Weights of a small transformer language model.
Size: 12 layers, width 192, 6 heads of 32, vocabulary 8192, 8.48M parameters.
Architecture: LayerNorm before each block, rotary positions, untied embeddings.
Each number is 128 + 24 x the weight over its row's rms, rounded and kept within 0 to 255. Layers, rows and columns count from 0. Numbers have three digits each. The size before them is the row's rms in percent of the matrix's.

# layer 7 MLP up, 768x192, rms 0.16, rows 651-687, columns 0-191
105:120168109123120119136087100103144144129165131151160160183167111132196118139088140129114166142128139111131130156125158114105123136123130105139178160090222167180109097117138134150093133147155135139162147073137121116142135113136118105107093148123100126138109088116103099106090073143164106109117114125144101132120118116144146104139142123092140160105146151140079147140113150117097125139122114147131122089085145104141138135103136123126123127141147125119151128136104106146082115130132135169106162178103159132129142124118105100105140156129137089100124154137100120134095166112158134115
097:132110099064114133142176129106100119134116143107110141103169142153139152133139129155119144162089122133124101148129173137158125146120135130108131111190113140102137146152099143129121090066092136110173133131118128153141099122149164144144101124124090105126152150142116106172119113150091151100147106142102130168137168139123141126123086114169119123134165161105081107143150125118129114166127158129107143132088076125140123110138154105118102140094155111109112116174114125124165108141130100113093114115117094189182095118099116134123127132109112155135149122188114167128144130165117084140
094:096132092110149132126166113116109143133139116141116143065136107129131123148109124140084143156133121148118136133093109185130186098136085134105150093131155127101109153141085227142146132154124106147128115135118178103170118118123113141113112146149154147144128129119119125111112124116110153099102085103128176148130142119125096091131137101160157119147119131099100153125147138162108178093118147147144136161117133174145093135119080126137161103139147151108161131142157086099135150115121077099153131102120169140080147143157138137115107123112122082119145151150128095109108128152122140124
092:125153113151137131130133137124149091062126088178119161129129129154093132127145133160107099122096117093129148126111102119097109166141172180157127126141048121116154111146165148109142097166114120088126150157160149140101104110148107130116097099099159138135125157185121119120158108085140117133087144143158110103119136149116134142105128123139127143147127116152141165086132098145170145127146142133150116114113137128133100119093129128081127141143150079121151153130149147104165112134112111118085114156141067114147162146094100131143159143154143126092109122153133159146116131091136169167
105:141135133119134136142144086129143123137178115124153169103093143136119152136114142118153109176169102091159129174128108133145151126136105104157140106148110103114136124109110125139119114104144129106131087136149148162150106100121127144133100141176125141090152114184087146137100176138085101115166080162142129085128118143107100109165071127141126131116150151105079104124194165128140101063100134116155147086121179108174133143131175108165103144107140119145149128115089098125140107147111161099142099116120164129109136121129125131130158128105124138166142132158103135145127133117114119130
098:147137140136140120125154160134119149128197119106139167139116128149131123154128108074124158137148097128125108170126099097140163169126158120138094160161107108144059142114133129086148145143139099143173156143105105145104128115088096107085113144135124136114075145162146142129132129133112151134111145130104109132108141161110138160155109144147147151159148104129119103112115108165111090085135128117117149193111102095085193109131125099078094102154151145143141142161110112155109155118104136124110107121104093132138112120116130110115128130096129116131172094151146125111146149146171076114
099:119139120083106117135114126108165138125125117102108125149129092120098143153132122130135143128148095143131160125165117110200181100161092105096107163104118128122131140137139121107140107120136115136121158091076102118108124106157129131153118144118120118182088122134131174105115143165111132175112087153124136147147131150140169148166126145115116101115158117182129126109156154109143092160105150143102122136133145183196112068101115135123112118162162101146110123113118103152153120110161157115119129129128163126123133143133104103142107123132152103130196146136121099145124066165097138113
099:130168148140121105138127104137072121124123134144126103136155145092133109135133157116117154095129134165116156106128129133121154135085111152175112144127114110122131132149175107128171143159096144141117112132167116091102124111141154101123154136124114158129107086120109131122142155110126151113163098127130134173114095147161133136128143142085132083137140129114174117151114108153164149109135082131133163168106083125132102135108108135117102105129156080143151164115129087157115197145157097094067129162102130152118104159136111152120131135126135139116114088134105114145138169144143076047
099:139136124129139128104134115060155130085171130123110117083128152122171131125131071104107126156137141121142159116095143147116084156078110129117135177117154133156163134126115119083136154118151088113104123156067123144105130144135147116101157149092137169113152105146133155169121105095130149158107090117098138163115122127118136116125144159138107122162111116171119135129127110127167164140153139156115180120117101147114161082106144143101138147147108126145141121101174162109089168173120154113133140120128126123118137130110103123135148134157123143118064085106094139152133116121094096165
104:109123138147144139075142115145145128141165133149087129145112124120126102098096098102168128152143110110166093164124109153124114091139102134075160116099120109118099121123117116132131141172104102109092161127146122136119098112131115119130081128144134107155116097163122143166147183081130144106128141136108160112133112141144164088156146144176107132134073087145132102115158156140155121132082131137095144161131147133127127144167102146131119166108137183127143115155156117174108138087158133121182128118154121152139136131116164132124149111107145132115155076112104113181106124128115126064
093:127167107091151123155124137136133121091112137128098162187172107139121157146128138122125111132142113145120102102092096100176163133125118137169086141116129142109130116143134135127137066155096105146101211155080121117162133167147119109099117126139166132108148154111109171135172099131132129108111156131130111168083105120147078134130112122093108161131097135168137155098152120155120160148154128142123120116129096103132124088083136147148092126134109114134161123123143141125091112145137114122072102072140156141140114099146145144154108139132108130129140146141127146168147173122102154147
104:113108121130112112096108098092068133137161134152149086097141132155124146121145119147096125117137117135114118147113143162147151126090141117153136108066123133126133074089143111131160131122153133107122112121111122112103163111132096149123097162126138145112105158107124130147088113170111166127123110120098162147145147177170197181093132124174156120104156145136104102152107128118136107121142177144164127118098124142102112102159121080171139166102127145152130103143106156098142151080127135145144154126107117136152122088090108119103182138144151132136106099125120104141153109110133081128
101:143124118077127175093103135120173098126132116149096148082131128137145132088088159134125141096138182161152164105112154111141126097122099114129121089102167149143117148142103153109143115172133122119125142129102096138116111116122139161110121200110130145130166127123121117154179169103101154105116139184113146136146127128118170125060108116084175165127112130146083094104151115138110120125103130135088167138121147095150146107093108148117162149102150123143119135116128117105146101148118114126105112144114129120124100152107142144169131168110143108103155098144118123135121101169100147157
084:188144098078142159096092140091152102146137159149152153075175122115123124152133108152128158159145113132105120153128130140142131145163103102117160094125115095127147107148126171155112153125133084118170127123194133102100111122151097127088165145128113147163084124105099123151127105112116114192166107150099158092139104124134096089110103147115128095172145140098101136135122128119138105136113098149102132097144124124111117128161104146153121139103119121143166107130101089135112135139115095154086120119129120100087103182108144148153156118171114140136124121131145099138133127144138161144
109:120116181154128110129132118152170147123146083141142096114082111157164158113138114130129127139137113142169113174096110130154124109138170154114163117120099110112121144130100108134114135174111163142052142153110144109119092068121084142079127120157119165098109100150128098128134146131152131079122129127100138086135136129123155095124154102144119141146130097171070100132176153105134110136121116129165105164117128127090148131120103113119123114125150146188140060164098114133138148116120126129150166149108122100122144092105129140153137137130101133158131150146109111115142144155119166124
106:121150107122129097145146113102120143153152144152141125149120133131169108135158122102094138132180150099163176124132138100143145126090094132152139109118164171119124119094150110152109137134115141131105103090091104114092109099142104114110181122136104121130094121142111123099159129130137128135124103131116109089138103174127128121146123165071132120139129080174103119104128134131134156117137145115104185081088164143145163145148108161115119104113114086164165167152129113133142125133128147100094099173150122115125088139124141110140190148078164120151104118113118139185165116134121103093
106:128120155152180107138128126124136084150154109131135113122101092108147107150123110106101151132121098124174136142098108122127152089106094125107135096161115156101074165144146082119132132137102085158142158157160121135108139130147143131151132114118086153095104109149137133176123130148100150152079131127107130127131129091087152115135083152131119128106125128128177147111157117141154131124092132124127118099124145108169138133124171105100110109085142131119167104095186160118109096104178159116127149146143123104145147108133167126115158161111153121130140113075132168117198134176135145128
099:101118148112111110080079081109167162135139101110125118094161165147142117132131115124094126168139124101110087132112116120166126098113095134130126148114188119114152141145153113144131138102078066103156105148162138155087121094122149146129133145092152147121114157092112079105139136134161169119116116098157153129118129121120132131174085151127128139111122083129122092170129123131145146093177126159120138093115128094117129117136137080141082144115139118136106096114142139129116122122153104146166134135119131144107172129123166139184091149132108104181134142115154146162155131097123144118
107:120131165099164155145124168134129131089109096185101123103096123137105133118154130134096113148174136130147164179124116114142155139077112111158151119120100120106135124097155111093128122150122087155123062119122164138119148148140136138106125102132133152080150176142134160092176094134149190099139096131115138144112093130116131130137139116146107128132115133145121150116126058154133131103163116125117088135123107133125166128092114120121120148121111134104118154149135147136107102118086115099123124142095121136133138057091137181148141144151162148099135117182095135143162102131149116111
097:112098116140097130136161144174130134091073126155094139128130115086096124134145134159135169139107095116101090095091103105128131094130150129115157114088125148122114145100105113117140105113143193129124089097149157125135125104142130111143172130131102109171105131130151130147131122136104154075141150155111135139080141179136132133117121102125136144146145128144142121109109090139102159101163086144149158132147081158165109113153155159146158142158145114077164088148096120127105173152128092146144148096091088131129139105138107146130125155104121110150167178136097142144127169125129109121
104:182140173154104139132143123123122135101152147130162138137131162151119120126146133136153135154141132153160092129100152132156096123136135090132129118103126144091166152142133105139130110165106131119096146137123138147095167068144096079125115206153083159099124121157143143147117161141133154129099143129095118135120145186145138114111123115081119077154122082095110117127141087142126117118098128106103108146098104155132146133125142087116113090153143107130152156118102095150164067108121115093121153147135090145119142085161150108149125109121184114139127143154149149121128104098150138103
101:118114159134173118158122133168153131132123131106111137143087099128139134143155114123128101173117107105135127180134113131078133092142126128086124128106091093173101095145169161123111145105144082095103089136119140147138154132143120173166142147166126139166130109132117128149111140120137111150134136110170114110110152127107125128106096129114084134166173160104090144176174137135148144117097174154148148120121104091113143108118116106110129143111142129132104105138124154129163130124151116104099133155087076125131154124098194149116139127138105149122157123181077112133081111126173117126
107:158157103147147127149121104091108161128123110165152118119141077119141155155102140138094147105168127153157119140105157112124147107155183142119120129128128112097110129087120132146155111116107167100130119129146138154106164117111132125101130133167165146085143126158090154153147162091109108140121146108086132103153092158116118086125166122136150149078107129157144155148121113139116093080155139146146116173134126098141125163096135103148121110093131127105069183136127153156144150113116181110126145122124170128147130123084095143095114148128128137072121080133106094140129133110171141141
099:112147135105122088140093123133159113129109127120140073131138112142133124099142169164144114116095096111126094134146134116153102147140155123152119163129145138151110106164116150137097139159139147129127159132131166126132135102131117131136122123106128142096101124163143180151132184186153105135065175136146139111105122142143170111107141118091163153106134132152097124096087108139121100108153157153166119139112082124109097126090121150101072156116078154144077106109140127138158099114106132095142151102145121145118121156121113143134127160189128074117144148093093121119156108130164106112
105:092107085102121135129144119150111092123094136104137127115124166132159138108117122117117153120145141104130125125085130174086135122146154126132127107153152184125091156099111150127133151088141108106111120108124123175077151142161146154119144090088095166084101116146105103114164129149143175146122107132123157132135100135109118134107146194125135158145074132192143115152133145119147101102111086150130127161105142181149134108100112148109133157179113137151139093157134133146101148131118155095125071141122113119159141149100091146134127154085132109140112120119148109143137118124172103102
102:107162126129127147116139147116150119142158092149087150114131137143106132099093101127104113100127092130111127137143106102165136148108128163087125105111112119165122133120143140150167115153115140083097138105104101164122103116136104182130098114127148184174122129153133151115131092140114148160130109171203110122142147141161140114165145101145164119152143148121151178162150096112115127129129109135130080105091127118125115111126100144119057110134132131094166122126122141140143103179079063121119167138121139119124149127117078110149110160147151127094105163137131122135149105126146091102
087:123165140098127198117129107165136154154107116104135177156125146124139102175159132123200128094118132123083139116146103137126099143146144148112128174125144142132142159142129118101151098114147186139079090112138145124125102077146125100109144155164130145145105126124137141172066145116134122157125153103106119113122119139117145132123075120141108141086110155137129168080119106106142153134110120137145125116139127124142070100137110142137104164103111163161090111116117129104101164138115146138137157136152152134177155161143106134116096079129131122123096127120184153141129099103130125125
098:085146137138128162121142174131179147155140160106102112129094142110130143081129141136181123127111180130135131123128147116096158115152114191091109113117130084136122093117129088123187107114121143093152125116157116109111162107100101171134150139112131096136080083141140112159116140091145131126082100106119161150121170103149162160072091111118102123157142097151133105137123125138127168101122122148111088146148153129150152101123092112161144158156149135115172121131127119108148085108086158151087149129122143106131160135116093153134149104119140132120128158141124136121157149106133131107
094:118141139109143115114141122081132140103080183125116120129083094094141099157127122122140112125109155122111127123101125104126100122099154157126145135121103082128148146130095147110090140161132157140085171119121078148119074092131120128111119102119129132114119140171117159112144127113155143059145130152086143117124092099146162118121145096099157169169127152138129119096120129135115188114134108144099167121133131148100163131127129139109090125151137106090133142150169118115160141116123144190088119138166145130140110108159137104128107147134109107120146187149164112131152179146147128177
098:138048166098126121159144153121144116140119146127116159125103166112141108138165135120100123138141126109106105109131138116114148148074124167087113125098072119108174155135182105167129074092145150119153137113124110107123104108103102122154085075159097143175098139095141128128160146168118099147175127116168122155122129129144123132139124125138097111122138135129158133157140149132109116140106152132131151131149069142129108098154125112126131142159113125156113172152138136080118121114143118108114180077172111111153149134145129170155127104111147130143116134109088160125132153133113089122
090:110133098114117112159108121085104110123142138119109121181140126137130119155180157171142159135162132132123160152140166109121101118127144120142126158124103145088142112121136164108123099105115136098136119158134123103144125172137105159176099116193179140134120119163148139143164096141136094112107123109148121115098160141080156114107148121107090107137137062101107090114151112148149129148109110105101171140104066164140127134100186133153152136108132157181100142133155130115144138112114148127113115104094159095090108141145126083157111126161100127120134121104124091134115122121106127100
103:112182091145133113117154139131170128105144154155090095106125152146153086155135128125090149142146107167149177150161147127120114137116127078134116101131144077115181122113131117143142118139110129141155129126123152116123107128135109108130102114080119107164148125061143162085143186148111109126083107165096129141089111179121124112152097105155144114083177153134129156119127100112137138156121110116132149131153133126131159074134132123129126117141090116130090136130110097161145141128126163141123146137122146158158103157127175114141128119080151131109100113092132095171114101142116157102
093:118140166165156133120100113090150113122156157109135130164132184112071104095134129131135140130121151150133140114106143188144105125136075135114141157164124110082123119114146175150134091118136168133091131099153131110130131143133184102120106144140100118145171116084139139142133129133139159098154110071131152141128104132124115176131111107151114176179136138127082114175150088129139155151133114133093133126117108161112122115162134098156103115136116089115131151118156154137080136134104100130128107097113097084129124144127106137149082120129151143154095137123113157090155148107111127085
099:125156147108129142133109133129136147158168134135128158110096149113135163113097134087132154146093152140096183147114112112177144148115119096137100116127117149086117184145098154167141105135125105147104142130134064139124134097165138133187137125138150113119090172149127115139086124135133095138114147118132117096125169130073112092149110102128117120085124102148114141130123146132107115118085096162119106158136142119116093111113125158117128170129108091135118133095106176149113148146078109133061137131129128126168147149150158126143129167135152101094125156163102144102181120107113138109
096:130080131122136099095141150159130110103127122131169126134121164115187165080148109173118124185085115094118193094106149131127141156139121128156139125101103140117110134133119124082104088096127151170154133089146110132127147110148127143101131144122156135094152094141088123145145129145093130171115127135127112135157160128136095092106085137132145120127123137099081108136119156171151150163136147151134142152132111108119111111147133086136153162115157146178130124156145114108086128133066117084094122164103097153137139095117110149119129166135164131127162132112105095153097138128120120132
087:117189161084118133094115156100121152102110080118134123107150149102133176092099133178097102149110111118095136148099126120098130140124136137142138134076105135148127117134118196176153093149155108114098100111123083114149151126132088151135123114141098119161103114127143079164131107161187083132152147143105140108135135131118146088121156146130140140088126094158154166134190139104095129146079115171128078110119110140119142123128170123112117140116138126132107126159163132135160120105118100127086111143150142133140135139117115143111150144122109120146109119119120149136155161115121175120
100:096130106125126132102122136157149128118146112127152135179104141169115157134134119118147144134127118160116080091084124103077148138132107141103133134127112123171138128106106136149139100167141154079130107134107114113113136109104103106105126161134152146153135102156134159121158133118119123107138132114089070136141114116127195080114103109102108141091146130161136182131137145147183144073113140163061166128123112092104162186091117130139128126154125130102132117101163140171134149123082119136166128111131125151146146123190144151140097153096159114117122136132085128108128140146116130113
# layer 7 MLP down (transposed), 768x192, rms 0.0826, rows 651-686, columns 0-191
105:134151130127141139093154133165142098124143115106130149114186109131051131113157118135101142128085149156112142105096110153106117088181174162132134134125112104112091169134133151151099131131132133085119121130162144110130138165157126117147171169158164163160117109108079131097089115110130142162158114115083157128176149109118114146115154139165104125157100165108122134095112124162133116169094165113092109114103121145114129110097127145133115100174137107144110108088094122094113123080091126125131115159132160120158109103132155150125099130130160157126106136138143119118107148143145116117
092:134153111146115119139086154088095115141132140154140113129112143154178112157128081144071109161101147121130139128141115156141157132138049124129155159137145088164097176143112121115142119139112137124147099088119114130140134165159076141162146088105131158133160167127102108085125123101073129133130127140138160089169086084098121109133138150125144112110086162129156125097115122119150126099174126142141151117099163135111152114138143129126159155108131120110142118130131153146121108095122092159144154113097153169156132109092095150152159112119149095117153107106153123105099155145137147111
094:083101149129104073085110130104189164121130103076122151143095072131139137145122126119125114115144124122143122139090130089127148144110150145141139171130140123159146126094155155124121148141145135119133138119107117160130110144125159119139072173104105143174117123148185133177173128124103111154114113116104152134157171120112104105115093103136101125106156202109133107123115135116152125144154117121144113165121136138122131123143152105058148100139167114134104157125170084099120087159090110124152153135100163120103117113121171134147119127122129118151155137114106154109128143096123140115
109:122122105141105103130154130129133148107076149122093168096117161109132151131105136070144127139135087141137157077115096084106147141130111165117168145112138129149112131145177117176151135129102107115089120101115161174135129122138100121114083151136151122118121123111168211070146153124136125128170171121148109125102114114106139102110106145130118146142149093154152129120169147125126131150123136129133111157082096131116156121121117153117119131178158080112138131120187133138110125147128100118100105129179113130109123137110142122151118146168097107132143117113114119146154132166091158077
114:110115153145110176152141121124127165156096160121166162138150122121170139127117116062107167157124125133093092147156155093121152116141118115101173113151118128125116107125067092136112137162128149112096104086140119115094097113156136141139130102122140090101148145141155156162089122149142147130144095137159101104114104118098159135148102113122116101165113107132117113159151170089102139138126124117142166115114157133154092153152127177107111190107113104136133142137129128112161102088094141094151141124159123141142129136135103081173121137132124121143135149102059109135158148134100128152
098:138148143118145093110117133121101113102143168110195167156120156149124160122134135160169165115104105096157083115153119144168106132143111146138107105126139102126172155141122115103099105158149114164162154140090147102128108135153112139124110141118093083149129148154117110156099135107109109159144136146144098110112139111135154120172135090092144121122098135145124134157095096192147142111126106149111131161113107125115124138150090188112183049142152113145148128121163116130100142141104107122122158144123130109104137150112106118085137097140119122101154105135102078107158115104109110143
101:140127111136141146137139150148139112115154140176142135146142149145101143106110133150139087165117174108144139100127121110128166108112096088109121127133148109126117145147125121123100118093129149126181126065099079140148090104124121140147141108126109100172146129105159131122160145107136122117162106148106132105108110109132100127193135113150136162159149133120083143142046120120117093160122113132085152099151169111139080156144161133156087095136126127171114133141131140135106147127139121174145098132149095113140131135169158103119155158120125143123074138127137119060091135102129116159
095:152101110139089164140158129161104086121134092158145079116135148149112138159167117145175109125109133188141147110165129119101140176136134118065128154085130105113143139108158127145147102144131123080119144107118097113106119157129127143113120179180093136132153147117133129152123073087125123143119081123193122159090139145087133110160106106133110134139116121093101122117138168124128122145103156115155127133114140159128099121125162158118117076145124114144140123103128085101139169132112143118124161115103132161162149137129082114132139148123158115169128160114096118097105117155131110108
104:123124146128159139124081152112135157130140124104112194123125104115133103138142104120175116170078124111148163120120124130159167119110107096160174108088114152176117118137131110110128152092151138109172078117112108188153144101119130120138113143140100143085192161130123168121091133161117089138110135100112134133124099127112133113138110104149172161151141150099196131136128123126076156138145123123081119140110135115126157121170141142117132121112086150157132123115144096138089116139118124072135119113144134122122134135113093154154116142129140126130086126111128133135173102125072113153
101:120107155101127121161083082111121120154130083136135164169143146145126095102162116144153102121112112133134113114116103115180145141103105107105131142097138167068156173119152154123150129157109112120147120153137128083157120132131140154127057121125140119141189155116104128131142134068106119152128107128148169170153070160118125139110129154104104115153138144155144113128154135136108094158160126148133118134118096107137158127122125162127131065112123126119167108103166146156128149076104102173131115109122132140106142126122095104148122133113161149148118068145110123137106106165149129113
096:106104109150098149107132132187156115174126160142138083059131131175142128116136131153127126151148143097154104094152135161104119188151119127135118167085078155098075132117119100161130132130113154138138100097136108145105111120128132155130071118139117083113141110123186136096125118136103149125107152141129132125110153122115159158094119123151126116130146138108162130152116136144153093119149135101149171158168155143140109148111149098118125177147149129125122119126115157110168128094111124119136141154117117120115133110129130109118156126137161085124130133127169101099088062148094103084
099:124129115150124174137125128130151087122117094120136127126117137178129122112159155151117110129151170141165085135106126111147170115146133120104150164114164123145074149147130148145125080148137082150139180143131114127137116183103124132118117134113131100139130105127100122106131143126104118029115184165118111129149177135117090113133132185152147141118123113125131119113079113101102138147112086135085136148127123116121151092134088166107174146127135128108096174135144165168116136120156125120123116111131120121097125148088150088130116146166119095109109135164097111131127100141152130103
099:120099131116115135066124125151123141157122148135128127139119099120113092103101097127162132109167135167133114114160135145164160078164102109139143156142090140138117175113148134180134100149122122125116117146114095199057128122107122102136158075077147120134133128111142142137166153129158128100119135131121106123140114129133144170116161135103112173115092114167128123102087127138134128143152130102163167182119126104152125089149111119099146162120115088145116114162132102110107148108131156136123105130081107122099151132148151096118131142123161094161112114135119095175133168091141140129
087:127132169100135112148154134160152158142177075122100144162118121129122149124124156186162144161085108142123132095115122184134139121132125141138118135107150109145121100099094115098129049167117171158101157116110130138105161149157141130143112116143109121141112114134099158078136107061119164121139145139132130132127145119113142164121161121139135156144127111125134140099100115126174130100131170141118110093149127122156144144102107109106124150126148119113162123135109117153156124112127070089148092140124103103093134097125114088134145182127163118086117117113158127119159072124146143095
108:091103105143133107132116147159125156143062131131165133103089174140121131120140124140122150128117129169153154133136115123147119187148134133144137114147119115111147117151160144153128184166146133125127095118108151159115122122141106141101116136119121135122106116137137098158128132125107133119126118081106107147117110098146103132117177102151169087091079120157123106129164125152167120139093100129150126071099127111117094104123115085133164130144143154179103114123128108158146129144149113074123118111137152100144145126146133139129120124042185120133102189106172136156123126083117100144
105:155107084089132103105115144159132123126151167110142135162145130145101099132138101110142116135159078126148090090103111135087157194095109073134121156129148139105130169158115168114125099155134124105160136098142116118114154158149124148159126093137173091119135126119159095134144135127126127166101151129162096109123108107146129147100108119135126101163126110145127093131107120094148167122169133136134154091100118149121120132081089104072108106123141137126129090127085161154135139142157135178137097132123116130129101147120115137125132142104145152176163133124188138120144142178084109137
102:134185104129136121103156124090129107146195140121143148140092163164098136118108055139154086115134127117145127155110088142105132141102129084117142141125096126136130119114163129116143131108146072154129078114072153168135152157084111120134132141105165113136095099132161089098123157115110116124136129182089100136152107142127099131112148153099153144133154108150115147100137119138136128088126111146175142123125135144153131175118141135096099093112117177141135123120161147083132114123159114140113159092118137143133132102118112115154158092162146133110119151130161107135156092137157154159
101:098137115140122124130113159108078142185110141133096113087131090116190136142135121120158158170147118099132157136151121111112119101137144150149110164125111131083179148133079163123094140140106112124110128135149154113151132122126143120128118075117137181142155106144170162096102140109161172117089115123128141132123102161096100158117130100148117102108121131160137163127122089156107113104120120138120145141128141166139126153166129115135150133104115111111151170121145138202147083123142122088104142131143118124147141129102129104104180119132097088125158099153091148112122068107100130113
109:119104154113151145068140125121104104105155090146106130130126127132090154131049104118106148115081155129162193166127120130109133163143114139141109148119139105103127097134143142120173158126081110147112096121122144106148128133131131136122166129102110140126095146128146108114093108126145093130152144101067124145124122146155115127125146113118100117153106125112156115130160075139136141136123140110132139118114109143118099120110135043155114129129124131158144105105161147143118113119099139138163133096149129134170128131095098212137173138189133152126153123121170124131150168109134135158
101:134113144104112124108151140073135129131131149154155167109132123158104136134142154092119122134135114116120113144143090100099124111129140175115100152156169135135112081141119176140093114130105097135119161124119150109182144150157114104107101132110163161126123114160132137149101124164136168157107171108114177087152124105129153128138123124106113145096097083112125135095140140128113108090139138095118122091169111096150131110129117102136130156137108118146089171106134076111101144116100136130084084148164174170101097145102183169123113120145116153120131127149167179160125142113133120098
101:132140111197132106126114103117130150136108127130166178143157142099088164108136156136179104125106111107155076144097149080124111127146134136145164142167126130130134131121120150103108138080141116136097103132069139136162139139094120176119158126121116082122163133136124099134117154107131127128101152060137119131130126128123138137133111143118065103099136137088106152130123122143092089101115128140147168126132133150116135099115170130125163104095146105091101105100131127131121112096147124126129113157186127161106162162204110151163150121160132146132148135117138116146121100156149101131
103:135106135105128104100141147104119138102113122142119161124098178134139146129116121169141173104089095151190098156143124135130145170151139138132114111139103109113094183135136155148126112141088130112090092158139162117118122132118144129163133103164131124141127154098131137123102107096110146148091110094141132125138184139108139132107111094135116128129132125155106132133127101113172159166094111152096149071099107121126134110126102130120137147126168139105138179135202135109138138108134138113123135152086119131063169143098146130127148089175167113109094137160136133071144107089119136124
102:140114098109132123152127117130191114115125099131119143141108136126141146161117148145122113098139104137127157114149153111119121122099163075132142112130115147101150145153104137127172135111179144165097134105118121136142131146135175143149140118076093108144145064153122114110129084111101103138135158136121144152103085093149152107152140106146142119153126159055159132153154122110099136130127144103118111136144138095216136098138105140118156100122099153150160110150111164108087130131114121122116045136154129109149120107088129157126140121111138124111166147162161162110126123097103124139
102:117122113151140115166119174139122136128170135150176123100153084085089165113144084133129082144134121116103117127124126068127114115131114118109093130152126114114101120139131082172130138132144153128148081120168163104117139152145169136127126149137153115135118124158117124129113110165130148147116119151117096058161119137133110091133159156126158098151133147147144102161105126159076135111119142157105147111159134159155112118118118097130105154110103149181142110115102113121160133134155124137126104123092111129107127117135115098061157193124111144152119197120140136096138135081123124142
100:114079092132132121127147106125106140111125148069148157148102141146127140099111109138106155144166125107128106128122103133150157175166122129143155127098087102150129145127138119110092114164079178126211119130111114131104124090130089149142157111156130128147125111133111111103116089114118137146148125129127132116188157170112150168183117129120161119160125135150085102097137177170121120121128125116138120117106150152145094095146077121088133106167124107105138123128156126160100127165138149125140111140125111123147157130115100099118065122087144122126121120153092106122156136155165127152
102:134154111077119127106091094096127155106107075130117151184124147151156142119133104100152127126097165144114126124150153114083145098097122135126138142130132162142103158094171173124142115132156120123166169089144138132086141129134151078152140137125139122126107187156149116100161166118092154135137147110149160139115133162097110153105104135110142124143178123102134115126128152088166098122148109103148135127068087090107116118123111123115146110104144094136114144127148144115141122144119102166130096134104123115117151134114136120131118106113128113138145150111120082178100111201168127168
089:118113120124155125140108129145132132101122103134117092154148123102131141114159092099140132149114125126081050138099154085157110130156119128137137147138174128152163129156087137165102068139088099103139097128156119132160132135128122163142143144145074083159095109136104159140114143144102158100112152161092160076151094104182125125121107179119101134133109134130143128134103129198120110080143119118097128162129144104174146132151097144116164128107115087153156142106112137114127104146100124150117103142141154094118145142153147141134130134172124113162159148117141155117119129101130142127
096:120142103132094115075175175103141125143127069144154119165110084124109169119150130128146115111147109139108094153125124166139158109141153174141097086135160171148104151147150118134119123125124122167099103135141130130101136154175142099098106128091127098145114111137126143148121115120096130163123103095103126110107203124135126134112100150101157106126060145109098131111157139071125125131129100128164113157125124142136103150126155131151130150135126122132148080145134146141113098132169137089119132130138102129121149141133135115120144101080115171115158174120143127104114205109144114125
098:133131139085145131125131150098080142116147170093115129105134174118110137106131083079107125130146121097105132108133107143196127125126138104101133132125134130156124086074128101133135122157147127142138126101154139127105136129104109111139132114119129149137121144146140148149130154116177109154147111141151116097139113126162110164074076191148119117162119131096145120153153112136135151165133129114161139156124182159147092113173109090104127115165082156126128140097126154121106177127104134143115145150153139169137132112129090126105123123075174128149113118107130167096142071135112086106
092:141148143106135125110164156146123137158124115132124090124128149145132096142099122175124121123108125172130141145064126084139175132151151142138160167131194127135126122146090076113150100150151103109101144135157138144176131143132141128129158108110157127125140097150127104129143151143128158067093131133119109119124127157084119153140107156116100101111139113109123145091156136075122127164147129134098130120121130135131113106143114113137113096095150134155156166147146151098106138090092084150103059126107134097150101137097133167096132138083109100181109154161132172124126149109133100136
088:144139097120160138108123131121152088127086078149068105105147108143134130100128080180105144112114137122124143130118114128093117144131151138134140118120119094141126133135120144086150145140133113180132147128129097112145140118131152118120168107115159144141109202109090115102162128122127155174133124146165137082116125134139095149112151132124093127132134114066113124144168125124179168134118105089186130143092137149129141132134115165084117090121090100078130127167133139118117105142142148119123163148112150149158114089135146165133133173154102117131167123147168103139147144104083118098
101:146140111108114134111154102144131121097109126125080128151096113184119141129124174161106097106100130130120157165128145091122144139099118151161141138135070119155120121129091111119133137117160100125124155072143127156095105149094181151121139129115130123135112161097105111119138146113137149147118127136138106131111137113121158102083134132152106133181163127107127118123136127138158148158141134121106109156103091113137111115133144187148096127155098172122183131136148155116149148111081108116123116103101108152101163167091174101121128131175064091129135187150136117109131097169149116122
094:153160164162130145107156137141122123149119137144144152110148115165197111119130135136095102112150112103092180144158112143111132173110178144128111165131125126126137100149113134094086156147126113102105096136106159089205104101136160108112123133123119135112137144140124124089143136124138123113169108130117076137107139101097124126169136157095172125116127146115115125113093132158091096111135130119167080151134126085112133074059100124100151089133150114110091158125142071120172126104135111135133137126157125164114156115141137162147131110127166115121143129111129128162121149135116127140
095:134136164117126140145133122104124088113125158133123112111150111136158126113094141141131113145114110075091106112127092152130124116063122099110117144125195079112115128150104174141173134125117084175137136125183146174151106134111126112137104090120094135150146178116092090147153150118125099104122120171113115106166130118128110166131148114125156125123106161138119132116139162144092102120117121138161082143150106086124127101114131136143130104192162177111127116170142149128131164153116117126131137096157137145139152110126113161152132133183119131092119102150123131107138099101165109089
093:142188128100102128151108117169136100124158114069084154098117126139146143155153181150101172126128124177119178156157140151147124113117140130095126141121170133104130060122100072122111149106131103160089144087113148102157134150144133143124136122148146108118122150123147104125153146133145132119136148114160144085129118149122133126141129136135162090130113112114127100124125137125134119164102099116128117138146088121156130102117141112161180095147123173158090135114134100083086162118096151099126153107123128134129116082135132093141124129111077188107143162127117162118115115098151109142
090:146145138113115094154098141125132165131130115128151086111104138120106098170088141143128077134129126132112161106130117109102175126142126099095062184129123093107138131155146155137145166098133158160141164147138156098122168145151149144142140138142132117145109126148162147126182145127109112130119087138074149150135120119115145132147122081163142185134144140110108093130151154125190148131090131125153166118097103134145111116132103084108141129151104121118145122151114133160057121108157113138119136100134116160123108121121123143102106152111136079100073132103165134105122119130116148084